From a checkpoint of a small transformer trained on Wikipedia: vocabulary 8192.
Each number is 128 + 32 x the weight over the matrix's rms, rounded and kept within 0 to 255. Layers, rows and columns count from 0.

# layer 4 MLP down (transposed), 1728x640, rms 0.169, rows 537-571, columns 512-575
[[124 154 205 111 218 139 113 138 119  95 164 120 110 117 161 151 157 108 147 133  60 125  97 146 115 136 189 167 178  83 145 166  52 207 168 109 112 111 115 123 130  86 127 109 124 120 141 173 101 110 113 173 120 167 134  63 161 201 203 147 120 148 123 101]
 [105 138 117 100 132 169 111 145 121 152 110  77 135 158  84 117 169 148 127  97  81 131 109 192 188 109 149 178 137 105 126 104 119  98 110 162 200 115 182 144  42 157 150  92 139 107 110  95  94 124 151 140 107 137 117 138  67 154 174 112 131 141 145  97]
 [146 122 116 141 104 106 230  61 185 116 145 164 105  97 131 179 182 113  90 117  96 153 155 126 101  86 108 118 120 223 120 112 132 145 118 142  95 102 127  85 128  92 126 124  88 154 129  89 103 103 121 125 128 132  94  47  94  83 176  69 131 148 111 176]
 [159 112 142 144  88  90 172 127 174 172 141  85 103  75  95 136 184 136 133 142 103 175 100 189 160 142 165 107  58 138 159  84 186 113 157 168 119 141 133 146 141  91 132 146 118 145 143  77 132 195 169  90 112 143 129 102 108 122 142 139  71 132 105 185]
 [ 62 134 135 131 123 131 144 138  88 123 117  74 122 172 139 204 129 167 109 135 114 125 143  73 126 136  87 114 142 117 161 117 146  47  78 103 148 202 183 100 118  74 151  93  84  54  61 180 165 134 148 173  74  78 135 155 122 155 118 185 145  71 133  99]
 [ 94  96 101 130 129 191 121 134  89 110 138 151  66 125 103 128 115 115 160 116 157 146 159 196 130 122 165 143 116 138 146 113 160 126 103 107  95 134 157 137 151 104 201 176 114 109 142 151 161 112 100 219  97 178 166 109  70  84 139  73 115 143 188  59]
 [111 128 127 199 107 106  95 121 140 124 160 147 141 150 128  83 155 124  92 157 106  94 190 135 141 102  66 159 117  77 129 184 197 119 137 194 119 111 135 130 158  95 106  87 145 121  82 134 142 115 118 107 110 150 117 138 121 119 182 145 145  55 125 169]
 [131 104 151 121 119 119 178 111 137 110 155 186 113 154 171 144 108 183 127  82 139 153 121 121  98 114 159 111  93  98  85 131 130 170 156  70  70 101 200  84  96 141 113 155 153 157 156 126 106 118 126 144 143 171 121 119 128 140  58 157  55 149 177 123]
 [ 93  83 100 145 114  89 134  91 153 160 119  95 102 168 125 154 139 141 111 126 112 120 175 176  72 173 105 133 121 103 121  63  80 115  95 117 151 104 109 160 108 195 162 136 149 150 175  96  95 170  77  90  76 132 118 127  70 165 122 103 115 155 124 218]
 [148 188 141 134 123 124 192 104 164 169 134  39 114 157 115  78 120  80 149 119 120 129 168 148 127 104  76 140 112 132 150 147 145 123 112 114 148 167 159 171 112 152 117  89 194 164 126 117  70 121  68 114  61 154 161 165 128 156  87 108  93  97 135 209]
 [118 156 124 115 210 122 147 121 138 158 133 119 115 156  83 119 101 153 163 151  90 207 133 163 157  87 137 164 152 122 119  67 163 144 166 102 115  83  91 130 152 169 151 125 183 125  79 133 161 115 104 113 146 126 147 139 108 186 159 106 106 136 109 100]
 [139 119 153  76 156 148 190 132 143 130 148  95  95  76 143 124 125 113 125 127 118 131 135 156 146 121 104 145 120 153 111 111  82 127  94 150 194 116 125 168 132 170 155  82 189 119 133  90 103 116 114 154 136 123 177 199 104 168 204 115 160  83  85 182]
 [136 153 134 121 154 125 149 130 138 124 153  97 106 145 113 107 129 135 141 189 133 109 157 130 176  72 148 103 166 123 182 159 130 119 165 177 209  94 174 129 132 120 166 103 121 158 147 179 120 193 160 112 139 153 157 177  96 151 138 152 149 137 143 194]
 [178 134 174 106 144 113 132  86 117 144 143  59  87 178 125  64 109  92 136 106 160  96 158  93  99 173  91  87 112  80 125 155 167 149 146 134 174 187 110 150 166 130 146 161  73 155 137 137 127 137 107 157 185 140 122 127 157 151  70 129  78 119 120  75]
 [109 139 182 133 210 182 146 142 144 135 207 103 117 174 145 140 134 101 101  69 170 170 116 138 123 125  77 151 149  90 146 113 178  77 148 105 136 136 139 126  78 110 163 108 135 134 147  98 175 170 166 130 114 110  61 172 131 105 154 193 138 118 174 155]
 [117 169 123 186 166 112  63  85 170 101  79 151 121 165 162 127 133 126 108  83 123 141  93 136 138 129 155  86  65 153 130 130  96 136 127 175 168 140  99  96 120 147 113 154 138 142 120 106  97  97 123 201 144  49 101 110 145 118 135 113  89 125 130 167]
 [141  75 129 135 151 103 104  90 111 100 150  99 148 148 132 105 156 151 121 139 132 129  91 139 109  74 179  83 109 121 140 153 141 103 165  37 164 124 140 112 176 173 136 140  92  92 119 163 216 202 140  81 116  86  77  98 155 175 162 104  91 162 141 126]
 [129 137 131 153  87  80  86  95 120 136 233 139 161 157  80  97 125 147  81 108 108 122 122 131 136  80  82  97  96 164 141 221  63 139  82  75 112 157 246 125  88 152 121 188 109  96 148 137  88 102 162 103 131 115 135 151 121 154 174 111 114 131 135 155]
 [ 89 118 149 130 120 105 121 133 134  98 112 118 121 124 138 108 131 108 110 137 116 117 133 153 155 150  96 171 140  84 171 122 100 142 116 140 100  91  96  55  72 148 169 130  94 102 152 173 169 141  84 145  90 148 180 116  82 106 169 165 103 134  85 128]
 [ 73 110 108 152 174 158 145  86 134 167 151  96 179 169 136 165 179 195 162 165 128  93 103 107 108 110 113 163 116 125 127 119 166 134 164 110 175 158 111 131  94 138 155 160 160  33 124 131 155 136 143  87 160 155 140 202 153 125 132 165 122 155  88  99]
 [132 126 116 121  92  83 170  91 114  98  92  75 103  99 135 108 106 179 117 140 134 159 157 163  52 132 148 183 110 184 123  80 173 120 145  58 105 138  65 151 113 159 106 121 154  74 144 114 186 141 117 132 131 138 176 112 106 100 132  87  92 145 132 147]
 [120  97  77 175 227 144 166 146 148 113 168 159 136 154 147 130 101 131 176 109 120 113 125 172 128  90 144  80 140 111 169 187 117 102 155 111  96 140 109 141 123 108 140  98 136 121  87 109  95 125 170 143 120 153 143 109  76 166 152  96 167 177 114 186]
 [155 177 118 154  84 111  86  66 138 100 129 128  72  79 190 122 129 125 150 164 162 151 136 165 186 127 129  59  73 111 127 146 104  91 162 123 111 135  77 150 124 147 141  79  94 164 147 119 101 183 134 106  99 137 135  85 127 150 115 116 151  80 175 143]
 [119 162 159 129 122 153 138 160 147 163 185 163 142 102  85 223 105 123 150 160 124  99 168  62  56 131 178  92  98 118 139  84 138  59 135 128 120  95 154 151  96 136 150  69 130  96 102 147 174 158 136 152 160 142 168 161 142 174 156 114 115 133 100 180]
 [123 189 114 137 149  88  52 142 157 169 143  96 123  86  91  99 109 171  96 141  97 117 135 152 128 104 142 125 127  96 136  80 182 112 183 143 111 152 172  95 128 167 141 155 135 131 120 180 152 120 150  58  88  96 102 148 109  92 150 135  98 142 105 123]
 [150 125 173 135 142 137 167 141 102 116 142 113  75 125 156 147  75 161 217 123 119 137 108  96 127 146 123 154 114 171 121 177 139 150  92 131 106 112 136 157 110  98 146  69  94 125  55 149 111 115 115 137 104  99 126 111 104  97 129 113 103 119 178  86]
 [118 182 150 139 142 119 120 157 107  44 168 129  96 128 123  97 126 154 116 136 148 161 124 164 158 138  98 129 114 101 117 104 146 130 113  66 168 129 132  90  96 104 110  97 150 121 165 131 191 125 150 147 175 135  96 134 124  88 140 116  91 153 121 145]
 [130 132 149 165  92 106 190  96 137 109 119 106  88 159 125 153 169 139 142 152 169 183 135 159 108 169  68 116 100 166 174  86 175  98 101 185 170 108 118 108 104 150 108  92 121 144 134 101 137 155  87 125  80 137 127 164 118 156 103 123 244 107 134 177]
 [100 130 145  83 163 128 120  81 119  82 110 136 151  57 182 112  83 178 199 111 172 122 122  98  83 126 153 108 115 168 132 108  77 111 169 160 113 165 105  87 157  64 135  82 143  57  88 121 130 172 158 105  83 124 127 124 111 140  83 158 153 137 177  81]
 [174 185 128 137 164  86 172 122 150 134 159 154  62 110 102 138 182 106 151  86 136 115 139 154 181 135 131 140 135 139 124 166 123 188 102 128 133 133 152 158 129 100 114 119 102 151  85 137 156 119  86 156  68  81  50 113 165 189 137 100 112 128 178 140]
 [125  89 128 141 131 146 114 148 141 149 145  93 132 138 122  73 153 132 107  97 186 150 146  99 105  80 151  86  80 105 132 159 121 105 145 191 138  78 165 177 139  78 170  68 124 142  96 146 106 157 213 109 131 169 131 107 225 147  77 101 135  96 134 115]
 [201 146 141 130  75 154  98 111  52 204 127 154 149 105 155 176  99 121 102 153 116 179 165 168 159 122 133 161 100 107  92 105  81 165 137 156 125  80  92 192  95 185 156  79 139 105 135  83 136 138 120 137 155 161  27  72  79 156 143 119 101 117  59 130]
 [152 127 141 129 169 136 124 138  79 166 124  91 141 205 121  76 177 186 135  95  99 116  98 155 111 103 144 149 131 128 131 132 143 176  81  78 117 127 152 144  83 124 125 118 188 137  60 189  94 155  73 105 112 115  88 152  84 135 106 136 150 149 113 128]
 [108 141 104  48 101 116  79 123  89  73 110 125 155 150 103 131 130 127 126 156  98 141 161 100  97 126  43 109 134 135 139 156 115 161 131 130  98 180 110 156 126 161  87 149 132 175 136 108 170 119 132 125 164 116 152 196 106 129  77 139 143 159 152 108]
 [ 80 152 155  92 150 149 198  78 135 132 149  86 165 152 120  75 133 118 176 167 192 134 172 150 148 206 123 117 147 149 138 111 148  88 119 179  82 134  93 108  80 164  93 190  85  60  94  98 156  74 137 122 173 140  94 104 134  97 135  75  99  90 160 138]]
# layer 4 MLP gate, 1728x640, rms 0.0812, rows 538-572, columns 512-575
[[ 86 117 132 121 107  96 104 124 146 135 104 141  88 131 128  83 120 142 251  73 153 108 169  85  79 151 143  96 143 114 126 139 168 144 103 162 122 158 134 156 150 164 102 163 159 137 125 154 121 200 124  88 109 127 175 143 139 107 162 117 137 149 130 150]
 [ 96 135 122 108 135 152 114  91  94 110 128 160 124 102 138  66 120 117 155 107 136  97 117 179 151 130 120 128 123 108 106 101  91 184 155 136 119  74 197 197 150 106 147  54 137 145 150  84 127 136 123 109  94 180 126 135 120 108 107 160  76  79 133  83]
 [114 135 176 122  68 161 139 104  82 141 130 121 152 116 140 118  98 116 150 165 161 140 190 111 134 141 208 102 169 156 104 126 125 128 112 118 168 168 160  86  84 136 134 138 165 114 165 164  92 141 117 145 179 115 140 193 128 148  92 126 166 114 197 129]
 [148 124 146 128 187 170  95 135  96  37  73 119 158 107 112  98 117 123 206 127  99 135 158 128 135 170 131 115 110 147 138 101 157  92 183 170 111 164 165 153  66  82  84 134 132 138 124  85 124  97 163 125 100 167 136 146 109 132 146 131 163 143  96 140]
 [152 171 102  76 104 133 140 124 175 157  81 165 137 102 115 168 105  72 118 124 168 106 148 166  99  72 131 137 130 126 146 176  76 106 104  89  92 138  94 126 119  99 136  86 118  80 137  92 163 164 138 129 116 140  82 164  90 181 114 103  86 139 106 112]
 [ 93 138 132  52 131 101 109 155 155 160 150 121 155  92 160 126  84  62 155  96 134  89 168 141 131 106  59 103 108 152 117 147 104 128 113 137 108 138 114 112 108  76 114 128 174 155 108 146 162 166 133 178 115 161  67 163 149 112 152  56 165  77 151 156]
 [122 172  92 147 145 141 136 148 101 162 134 138 166 134 132 146 118 141 157 135 142 159 115 163 107 161 122 152 124 137 166 155  79 144 135 151 144 139  67 144 135 120 116  79 129 117  93 120 118  60 119  99  77 107 116 147 102 158 209 147  95 136 144 140]
 [165 169 155  99 143 117 167 235 113 103 137 177 142 185 139 151 172 104 116 172 146 158 164 141 101 152 143 197  95 122 168 177 147 107 111 198  77 102 149 113 163 115 135 168 105 133 153 161 133 112 114 132 136 132 110 135 154 150 158  83 131 106 127  72]
 [189 152  62 137 178  57 122 116 136 102 175  82 129 139 130 171 133  89  91 110 164 152  77 173 148 157 138 123 123 124 129 147 128 113 134 122 184 139 142  97 169 121 100 158 165 144 122 128 155 151 142 112 106 146 213 171 147 172 133 157 137 148 145 168]
 [178 170 121 110 202 107 137 139  99 131  99  98 107  85 118 235 167  95  97  74 156 174 120 139 125 126 178 135  75 103 163 155 126 154 121 138 113 131  84 135 190  92 132 161 155 142 149 119 134  94 163 140  82  82 101 136 200 122 173 154 121 153 152 106]
 [129 157 140 141 144 145 128 159 164 122  89 124 178 132 141  84 133 126  96 146 182  99 146 174 134 149  98 132 142 149 118 103 138  59 105 125 145 138  70 174 111 144  99 157 183 156 100 103 120  99 129 137 167 169 124 162 196 105 122 123 128 106  98 179]
 [104 141 114 166 136 133 113 111  51 125 191 166 147 147 163  72 131 121 128 142 113 167 116  99 150 112 164  70  97 157 168 121 134 146 126 130 105 122  94 148  89 169 114 132 112 159  87 194 148 117  99  89 137 136 127 110  86 154 171  72 193 117  91 130]
 [106 113 122 133 130 203 113 169 178 142 128 159 154 119 123 159 140  71 143 156 121  90 129  68 122  65 107 130  76 129 136  90 122 126 129 150 103 143 108 114 121 150  61 159 113  86 176  97 123 129 171 178 123 148 115 151 170 126  98 114 176 114 119 179]
 [115 125 189 130 161 148 164 130  87 103 151  70 107  66 104 137 129 111 128 104 140 102 163 110 168 113 176  94 101 130 115 148 104 122 147 126 122 145 131 114 133 105  91  78 113 148 193 150 164  89  85 121 125  76 136 170 154  96  90 134  96 114 130  75]
 [130  92  67 122 191  93 130  37 183  96 104 131 113 153 120 143 158  93 109 146 136 165 151 127 125 159 116 124 116 125 127 114 112 127 131 136 200 126 166 175 101 100 207 114 138 191 107 177 147 143 182 119 122 109 127 177 117 138 101 112  49 133 117  99]
 [165 153 125 129 143 126 145 116 128 105  86 110 108 154 158 142  89  84 122  83 126 168 147 184 134  95  65 147 119  87 137 106 118 111  91 165 133 100 121  88  65 167 136 144 131 158 128  79  73 168 154 121 165 116 125 128 136 133 215 117 155 121 168 101]
 [143 135 182 170 137 138 179 153  81 133 119 116 112  98  81 124  73 117 151  75 133 119 160 106 124  85 172 145 119 162 123 160 154 124 144 138 147 155 153 113 116 178  38 112 130 140 112 137 151 151 100 148  98 134 142 138  93  92 146 109 122 147 108  92]
 [185 199  98 107 108 122 136  93 116 113 110 111  65 184 115 147  87 122 163 130 140  91 114  93 143  74 152  78 105 101 125 150 104 127  84 159 123  34 134  67 144 140 132 129 146 130 145 107  78 130 176 150 120 160 113 119 133 125 159 130 149 157 204 130]
 [ 73 168  90 130 150 177  95  89  82 110 142 120  96 132 134 125 168 143 162 175 107 135 158 123 124 118  85 112 120 182 158 106 156 132 126 116 130 165 121 150  83 148 106  98 118  78  75 116 156 155 122 122  75 110 185 150 154  94 133 117 123 134 162 103]
 [176 161 105 133 144 162 126 152 134 143 105 135 104 125 100  83 147 214 132  78 116  66 143 141  72 147  93 168 148 118  84 154 100 135 155 161 143 109 166 127 170 136 153 157 115 224  88 103 165 124  96 145 136  94 183 108 122  72  82  76 157 150 161 108]
 [173  98 166 129 149 120 138  99 123 117 102 146 107 115 114  80 128 108 117  87  91 115 139 154  92 115  95 137 111 147  68 165 131 118 111 219 134  22 178 139  84 188 114 169 142  98 122 127 108  92  96  63  93 149  98 134 188 112 116 145 108 128  81 132]
 [145 160  92 181  83  94 116 148  97 112 145  69 111 152 101 153  60  68 136 142 114  82 160 165 154 119 108  71 173  95  80 151  88 207 155 151 155 207 118 153 148 102 141  91 158  88 126 165 150 129 118  95 132 112 156 134  85 162  63  96 133  99 152 133]
 [137  67 150 126 120 141 161  87 165 122 131 124 123 119  42 160 149 126  93 147 115 113  86  68 118 107 163 136 124 153 141 114 122  85 139  80 118 163 114 140 138 149 128  69 101 180 129  80 146 155  97 143 158  95 116 142 209  84 161 107 103 138 101 163]
 [ 95 115 198 140 175 120 144 108 103 196 115 138 132 144  86 145  64  66 143 146 108 124  94 152  99  91 120 166  98 119 123 153 108 117 191 131 106 150 120 101  80 168 199  95  90 253 166 127 148 159 160 126 136  79 134 102  78 131 129 114 146 117 132 128]
 [159 101 116 112 153 133 107 161  85 106 114 103 158 185 149 146 110 102  97 107  96 111 102 110  89 131 182 179 119 120 114 101 125 100 171 145  83 103  90 134 229 122 119  77  94 146 124 149 138 109 155 116 147 134 142 138 163 184 107 104 173 182 131 116]
 [124 114 122 106 166  96 134 151 124 134 169  75 184 118 127 156 198 135  99 207 149 114 131 192  77 125 123 157 176 113  91 104 124  52 138 133  86 110 161 172  89 124 112 168 124  96  60 140 106 126 119 116  97 174 140 141 144 146 103 144 113 108 165  61]
 [161 158 154  47  99 101 119 135 136 151  61  94 156 142 112  80 112 117 147  45 118 174 102 101  66 108 111  94 168  70 137  80 102 137  78 151 120 165 104 210 116 125 122 137 125 171 110 101 138 207 151 138 156 138  66 119 134  91 139 154 133 155 148 152]
 [155 169 130 120  99 126 122 133 150 182  91 105  89 113 142 107 154 172 134 150 167 211 102 155 161 158 142 119 174 155 104 116 135 121  50 165 146 163 122 134 165 132 129 166 104 194 134 175  82 157 153 140  87 139 121 161  92 148 133 114 133 143 169 101]
 [119 132 159 154  82 124 140 104 158 140 112 144 170  93 114 103 148 155 127 141 152 143  70 132 156 166 122  89  92 161 131  95 124 148  59 156 130 107  71 152  88 124 136 133 141 132  94 128 145 253 122 109 194 106 154  94 108  76 132  81 106 158 152  96]
 [ 83 123 141 139 112  85 146  88 165 151 166  98 114 116 154 115 126 130 177 127  95 133 186 109  87 113  87  98  78 153 102 125 244 168 138 180 148 103 168 122 114 135 162 169 159 112 164 129 107 148 143 181  63 155 109  77 132 138 167 134 158 159 150  94]
 [124 155 135  54  93  99 186  96  96 118  92 123 123  95 140 127 121 137 102 115 106 181 125 124  62 132 106  84  88 123 120 143 154 154 112 132 158 127  78 200 125 180 107 121 193 108 152 107  81 104 187 165 135 153 123 116 128 125 147 138 131 201 116 172]
 [105 124 101 103 127  45 143 152 131 114  56  79 140 118 111 102 171  91 152 154  99  62 112 114 139 208 161 128 110 113  82 118 161 164  63 103 187  87 145 132 164 133 110  80 135  79 122 133 105  85  56  78  49 121  59 143 164 133 134 125 153 132 129 120]
 [144 124 148 100 159 129 111 177 129 110 102 115 144 129 115 105 129 100 101 127 108 123 120 113 136  86 151 127 155 179 113 134  98  87 104 124  47 157 120 141 108 182 166 103 140 114  87 111 140 141 185 192 166 148 127  35 112 124 138  91 121 135 150 128]
 [127 139 154  95 117 118 151 110  65  82  89 139  68 144 149 140  91 108 147 124 150 144 176 172  37 136 141 175 165 154 116 117 117 143 131 185 146  68 110 129 115 162 143 148  87  92 147 122 123 129  33  92  70 158  46 139 129 160 172 137 156 139  99 101]
 [ 43 111  47 166 137 163 135 164 122 109 159 202 111 172 126 124 155  77 149 192  94 153  65  99 116  94  74  94 133  73 144 108 164  86 156 114  99 101 109 111 116 227  54 132 150  92 130  88 143 114  98  71  69 181 109  94 120  42  89 137 113 158  83 105]]
# layer 4 MLP up, 1728x640, rms 0.0853, rows 538-572, columns 512-575
[[114 126 139 169 124 148 157  89 129 111 138 163 109 154 194 165 177 140  94 104 129 138 136 154 162 168 141 106 157  99 137  97 126 120  75 113 118 124  97 117 142  97 133 137 178 127  82 173 140  91 109 149  73  96  88 122 152  91 189 132 121  99 185 121]
 [197 149 115 118 119 147 104 126 147 171 142 175 123  89 113 143 146 139 154 107  77 136 178  89 182 163 105  81 124 131  62 135 149 117 162 141  87 176 118 117 142 130 144 152  64 138 155 110 183 148  88 138  69 124 101  88  86 130 112 148 177 126  89 148]
 [114 122 143 156 151 155 111 166 143 180 141 154 121  80  81 145 126 135 157 158 150 116 221 111 140 128 165 116  35 107  78 134 122  71 140 111 155 127 186 119 146  49 121 114 129 174 113 109 155 144 107 136 159 132 162 133 157 101  91 112 120 108 100  88]
 [190 153 100 133  48 163 152 132 115  34 150  99 117 179 130 153 145 170  87  92  83 104 133 121 132 108 139 183 127 123  76 160 166 163 120 105 193 136 115 100 132 128 160  98  95 136 166 133 129  93  53  91 155  84  97 105 147 152 159 177  97 116 120  79]
 [ 88 142 121 134 152 184 169  86 138 119 150 108 119  69 113 143 155  79  92  79  39 108 115 119 122  98 154 109 131 109 184 133 159 120 139 118 113 109 144 134 154 119 135 102  94 136 124 127  70 115 122 119 130 102 131 138 150 102 148 162 149 156 157 109]
 [101 133 132 129 113 119  71 129 179 153  63 121 175 136 145 161 104 132 120  70 174 131 192  97  76 107  59 149 142 127 111 131 147 151 121 121 120 105 106  86 162 119 109 124 155 161 152 145  89 144 114 175 159 179 146 162 204  89 138 119 162 160 183 205]
 [103 122 135 117 199 132 118 141  64 196 128 128 131 131 114 107 122 115 161 105 125  81 123 139 103 122 118 103  93 154 152 185  83 136 162 120 139 134  99 103 162  99 121 156 121  95 126 169 119 118  99 116 112 110 114 140 112 134 196 144 170 151 156 116]
 [154 107  45 156 122  97 157 156 105 182 122 162 124 145 154 164 122 161  60 150 144 150 145 164 108 170 137 103 183 195 128 144 152 166 104  88 118 133 136 191 165  96  92 128 159 200 116  88 125 120  80 130 124 154 127 132 111 221 103 159 157 136 116 198]
 [120 177 181 110  66 101  90 170 117 107 120  94 159 115 132 127 102 173 110 115 126 139 101  97 106 144 154 177 118 125 143 126 153 142 147 180  62 133  71 159 155 150  54 151 139 113 164 169 169 152 104 157 160 109 118 118 167 158  94 135  97 148 108 175]
 [145 143 141 205  87  74 104 109 183 154 162  77 173 147 141 134 148 168 157 133 177 101 144 121 125 130 161  99 129 129 128  74 187 123 106  86 141 110 194  88 105 124  45 123 120 145 179  87 136 119 153 152  95 163 115 179 107  73  91  96 123 151 158 182]
 [108 188 113 144 204  77 176 106 151 109 103 177 113 125 148 142 174 136  76 171 107 140 124 139 147 213 143  92 121 147  94 133 120 151 157 100 106 159 174 129 123 150 164 152 135 135 164 108 138  85 126 119 137 186 128 143 188 115 135  71 175 120 111 136]
 [119 141 118  97 121 135 177  83 148 139  62 154  89 137 125 122 143 142 130 144 160  99 104 159 110  70 160 125 157 174 125  82 118  78 129 127 136 136 143  71 129  90  90 125 178  86 120 143 138 118 132 156 104 149 175  70  98 122 187 104 158 113 162 207]
 [187 119 108 157 197 149 112 161 126 150 120  60  95 150  69 130 145 112 198 137 110  79 135 155 170 120 151  98 110 123 141 163 146 119  74 106 139 150 130 181 144 175 152 163  91 101  84 154 164 195 141 177  84  97 210 169 163 156  69 172 114 121 186 122]
 [ 86 127 107 165 192 211  94  97 106 173 141 127 165  88  56 100 178 137 128 105 130 158 125  36 107 142 105 150 157 124 175 111 139  81 128 112 106 136 172 156 118 135 170 126 187 127 124  66  86 128 142 121  40  67 131 183  98 154 150 163 147 149 214 177]
 [133 145  88 180 136 145  75  89 173 124 183  86 101 132  96 154 128 115  36  99 141  98  96 124 182 159 137 126 115 138 158 111 125 141 173 107 121 128 163  82 205 144 106 115 147  90 155 116 153 109 114 160 106 132 158 122 121 125 125 129 151 158 134 147]
 [136  60 152 128 172 139  32 128 100 140 111 142 126 149 177 120  82 126 134 146 133 139 116  91 131 123 134 149 114 161 155 122 124  98 143  92 154 179 104 131 112 141 158 123  69 137 111  79 112 154 130  74 102 139 165  94 113 130 162 102 120 120  73 181]
 [170 148 186  99 185 197 129 200  97  77 161 128  98 145  82 132 156  89 165 154 130 107 160  80 136 159 119  99 130 227 111 107 120 125 130 111 121 137 163 134 137 140 162 107 124 122  82 124  42  71  94 118 170 184 116  95 157 143 137 114  99 166 149 140]
 [171 119 130 131 162 145 105 146 119 149  86 163 107 105 104 143 164 128  61  97 118 125 125  83 133 130 125 111 156 138  92 129 135  94 133 122 130 199  96 168 143 123 158 134 106 161 136 116 159 112 140 144 123 183 137 143 119 130 133 156  78  99 157 129]
 [ 87 107  88 109 145 150 116 155 182 150  91 130 122 148 124 117 152 119 108 108 149 128 103 129 120 142 133  97 140  85 166 108 133 131  51 104 109 148 121 203 109 169 174  74 140 110 118  76  93 144 112 145 137 154  82 172 139  58 119 134 117 154  84 102]
 [132 116 195 160 137 150 153 126 125 161 171 100  99 125  98 125 166 104 143 161 129 153  81 112 139  77 126 153 120 217 101 145 155 104 130 110  90 149 135 155 102 182 116  97 104 124 172 133 165  85 144 149 143 165 136 108 160 131 127 125 140 147 127 171]
 [145 167 106 154 131 135 161  48 155 162  97 107 126  97 119 145  91  88  68  74 146 140 132  74  98 114 101 156 166 132 125 198 110 198 158  91  95 163 161 154 166 131 130  71 157 145 152 179 209 142  89 124 114 153  99 113 115  71 158 108 133  90 164 140]
 [115 135 153 104  66  92 132  84 181 116 132 124 122 165 169 160 119 155  86 127 112 100 166 110 194 111  79 154 140 143 156 144  98 171  81  90 151 121 150 142 134 130 137 112 119 147  98 157 128 146 206 135 120  97 122 123  94 136 174 144 153 187  99  78]
 [101 155 165 130 157 108 112  86 113 110 103  89 170  61 135 136 147 138 175 136 162 137 140  56  64 137 143 136  97 123 152 129 144 167 162  85  97 123 129 147 146 155 136  54 131  80  45 187 152 143 121 201 133 147 164  76 157 188 110 157 178 143 161 131]
 [165 181  79 155  90 173 118 157 153 134 159 143  76  86 110 161 153 142 153 161 140  99 122 131 162 138 142  68 116 159 152 173 153 117 123 195  89 154 118 123 155 173  83  98 133 135 115 162 120 106 180 155  99 191 123 227 140 136 104 168  88  66 139 124]
 [163 116 123 159 105 138 160 154 144 148 162 177 156  84 122 147 126 108 124 136 128 105 123 159 156 162  93  99 197 162 103 135  95  99 169 107 131 127 113 116 123 112 100  63  76 209 122 123 113 143  88 169 150 151 194 118 114 143 126 100 143 126  97 106]
 [181  81 144 120 112 117  66 129 110 113 147  97 134 153 120 101  93 161 168 167 159 139 129 104 146  96 116  96 147 169 123 114 189 124  98  91 103 109 122 145 156  74 112 153  88 168 143 162  69 212 167 116 135 170 155 145  83 155  81  79 122 130 140 135]
 [133 134 156 102  21 129  90 193 140 153  96 137 168 148 147 132  63 120 143 159 171 139  92 151 139 142 138 103 152  89 110 119  63 139  99 113 144 102 110 145 191  81 107  76 148  93 110 110 105 113 165 154 155 151 166 159  78 173 189 172  75 143  91 119]
 [ 94  61 131 111 150 146 133 156 154 104 115 116  78  96 136 130 140 192 202 145 102 180 152 121 156 153 161 136 122 144 133 126 114 106  90 161 161 155 126  98 146  95 117 148 137 105  91 146 115  41 140  96 131 117 124 124 116 143 134 102 172 125 155 138]
 [ 31 116 160 154 105 125  98 121 118 112 112 119 109  96 154  80 128  82 173 117 106 108 116 106 135  94 127 131 146 191 154 165 155 111  97 151 119  85 138  95  71 176  60 117 174 124 128 138 215 126 109 122 182  97 121 103 105 115 143 196 123 165 135 113]
 [ 63  68 122 188  99  57  57 105 151 136 141 134  86 182 171  57 142 163 142 140 148  87 151  92  72 127 120 126  93 139 176  95 165  58 130 125 186 148 130 164  89  95 150 120 163 168 158 110 124 160 208 116 127 179  37 166 146 163 116 169 139 165  95 142]
 [109 190 161 148 110 107 135 101  90 111  96 128 132  65 145 151 123 161 121 174  86 190 156 116 121 170  45 146 195 109 131 137 147 122 143 125  99 127  92 161  91  70 123  88 166  84  91  59 134  99 141 121 168 172 100 110 150  85 168 211 111 232 116 124]
 [150 176  99 163 103 100 113 114 141 124  59 142 203 148 126  70 120 143  96 110  71 135 141 175 115 131 106  96 197 126 109 136 135 179  99  42 130  77  72 169 145 112 120  90 153 149 133 123 179 140 126 163 101 125 131 150 106 176 136 142 144 164 113 114]
 [151 193 123 163 182 128 155 131 132  66  99 119 167 112 114 175 115 118 124 110  71  99 135 122 148 140 183 138 155  80 159 154 139 136 126 121 131 102 104  85 157 136 167  94 102 124 133 129 103 154 158 168  98 125 124 141 151 133 139 142 107 150 158 140]
 [127  78 144 130 154 145 147 176 124 118 162  84 100 116 113 163 128 105 124 167 123  88 135 163 112 111 117  79 128 207  79 123 179  94  91 122 131 132 106 146 110 119 143 149 155 104 174 134 168 100  68 127 111 174 101 146 147 112 163 166  93 153 151  67]
 [114  78 107 105 139  74  95 109 103 135 145 139  98 161 131 177 129 117 148 102 156 138  76 188  94 123 145 170 151 104 159 112 124  80 119 143 158 177 170 134 183  99 110  91 188  69 155  73  87 120 143  90 131 108 117 151 111  79 156 134 102  99 150 162]]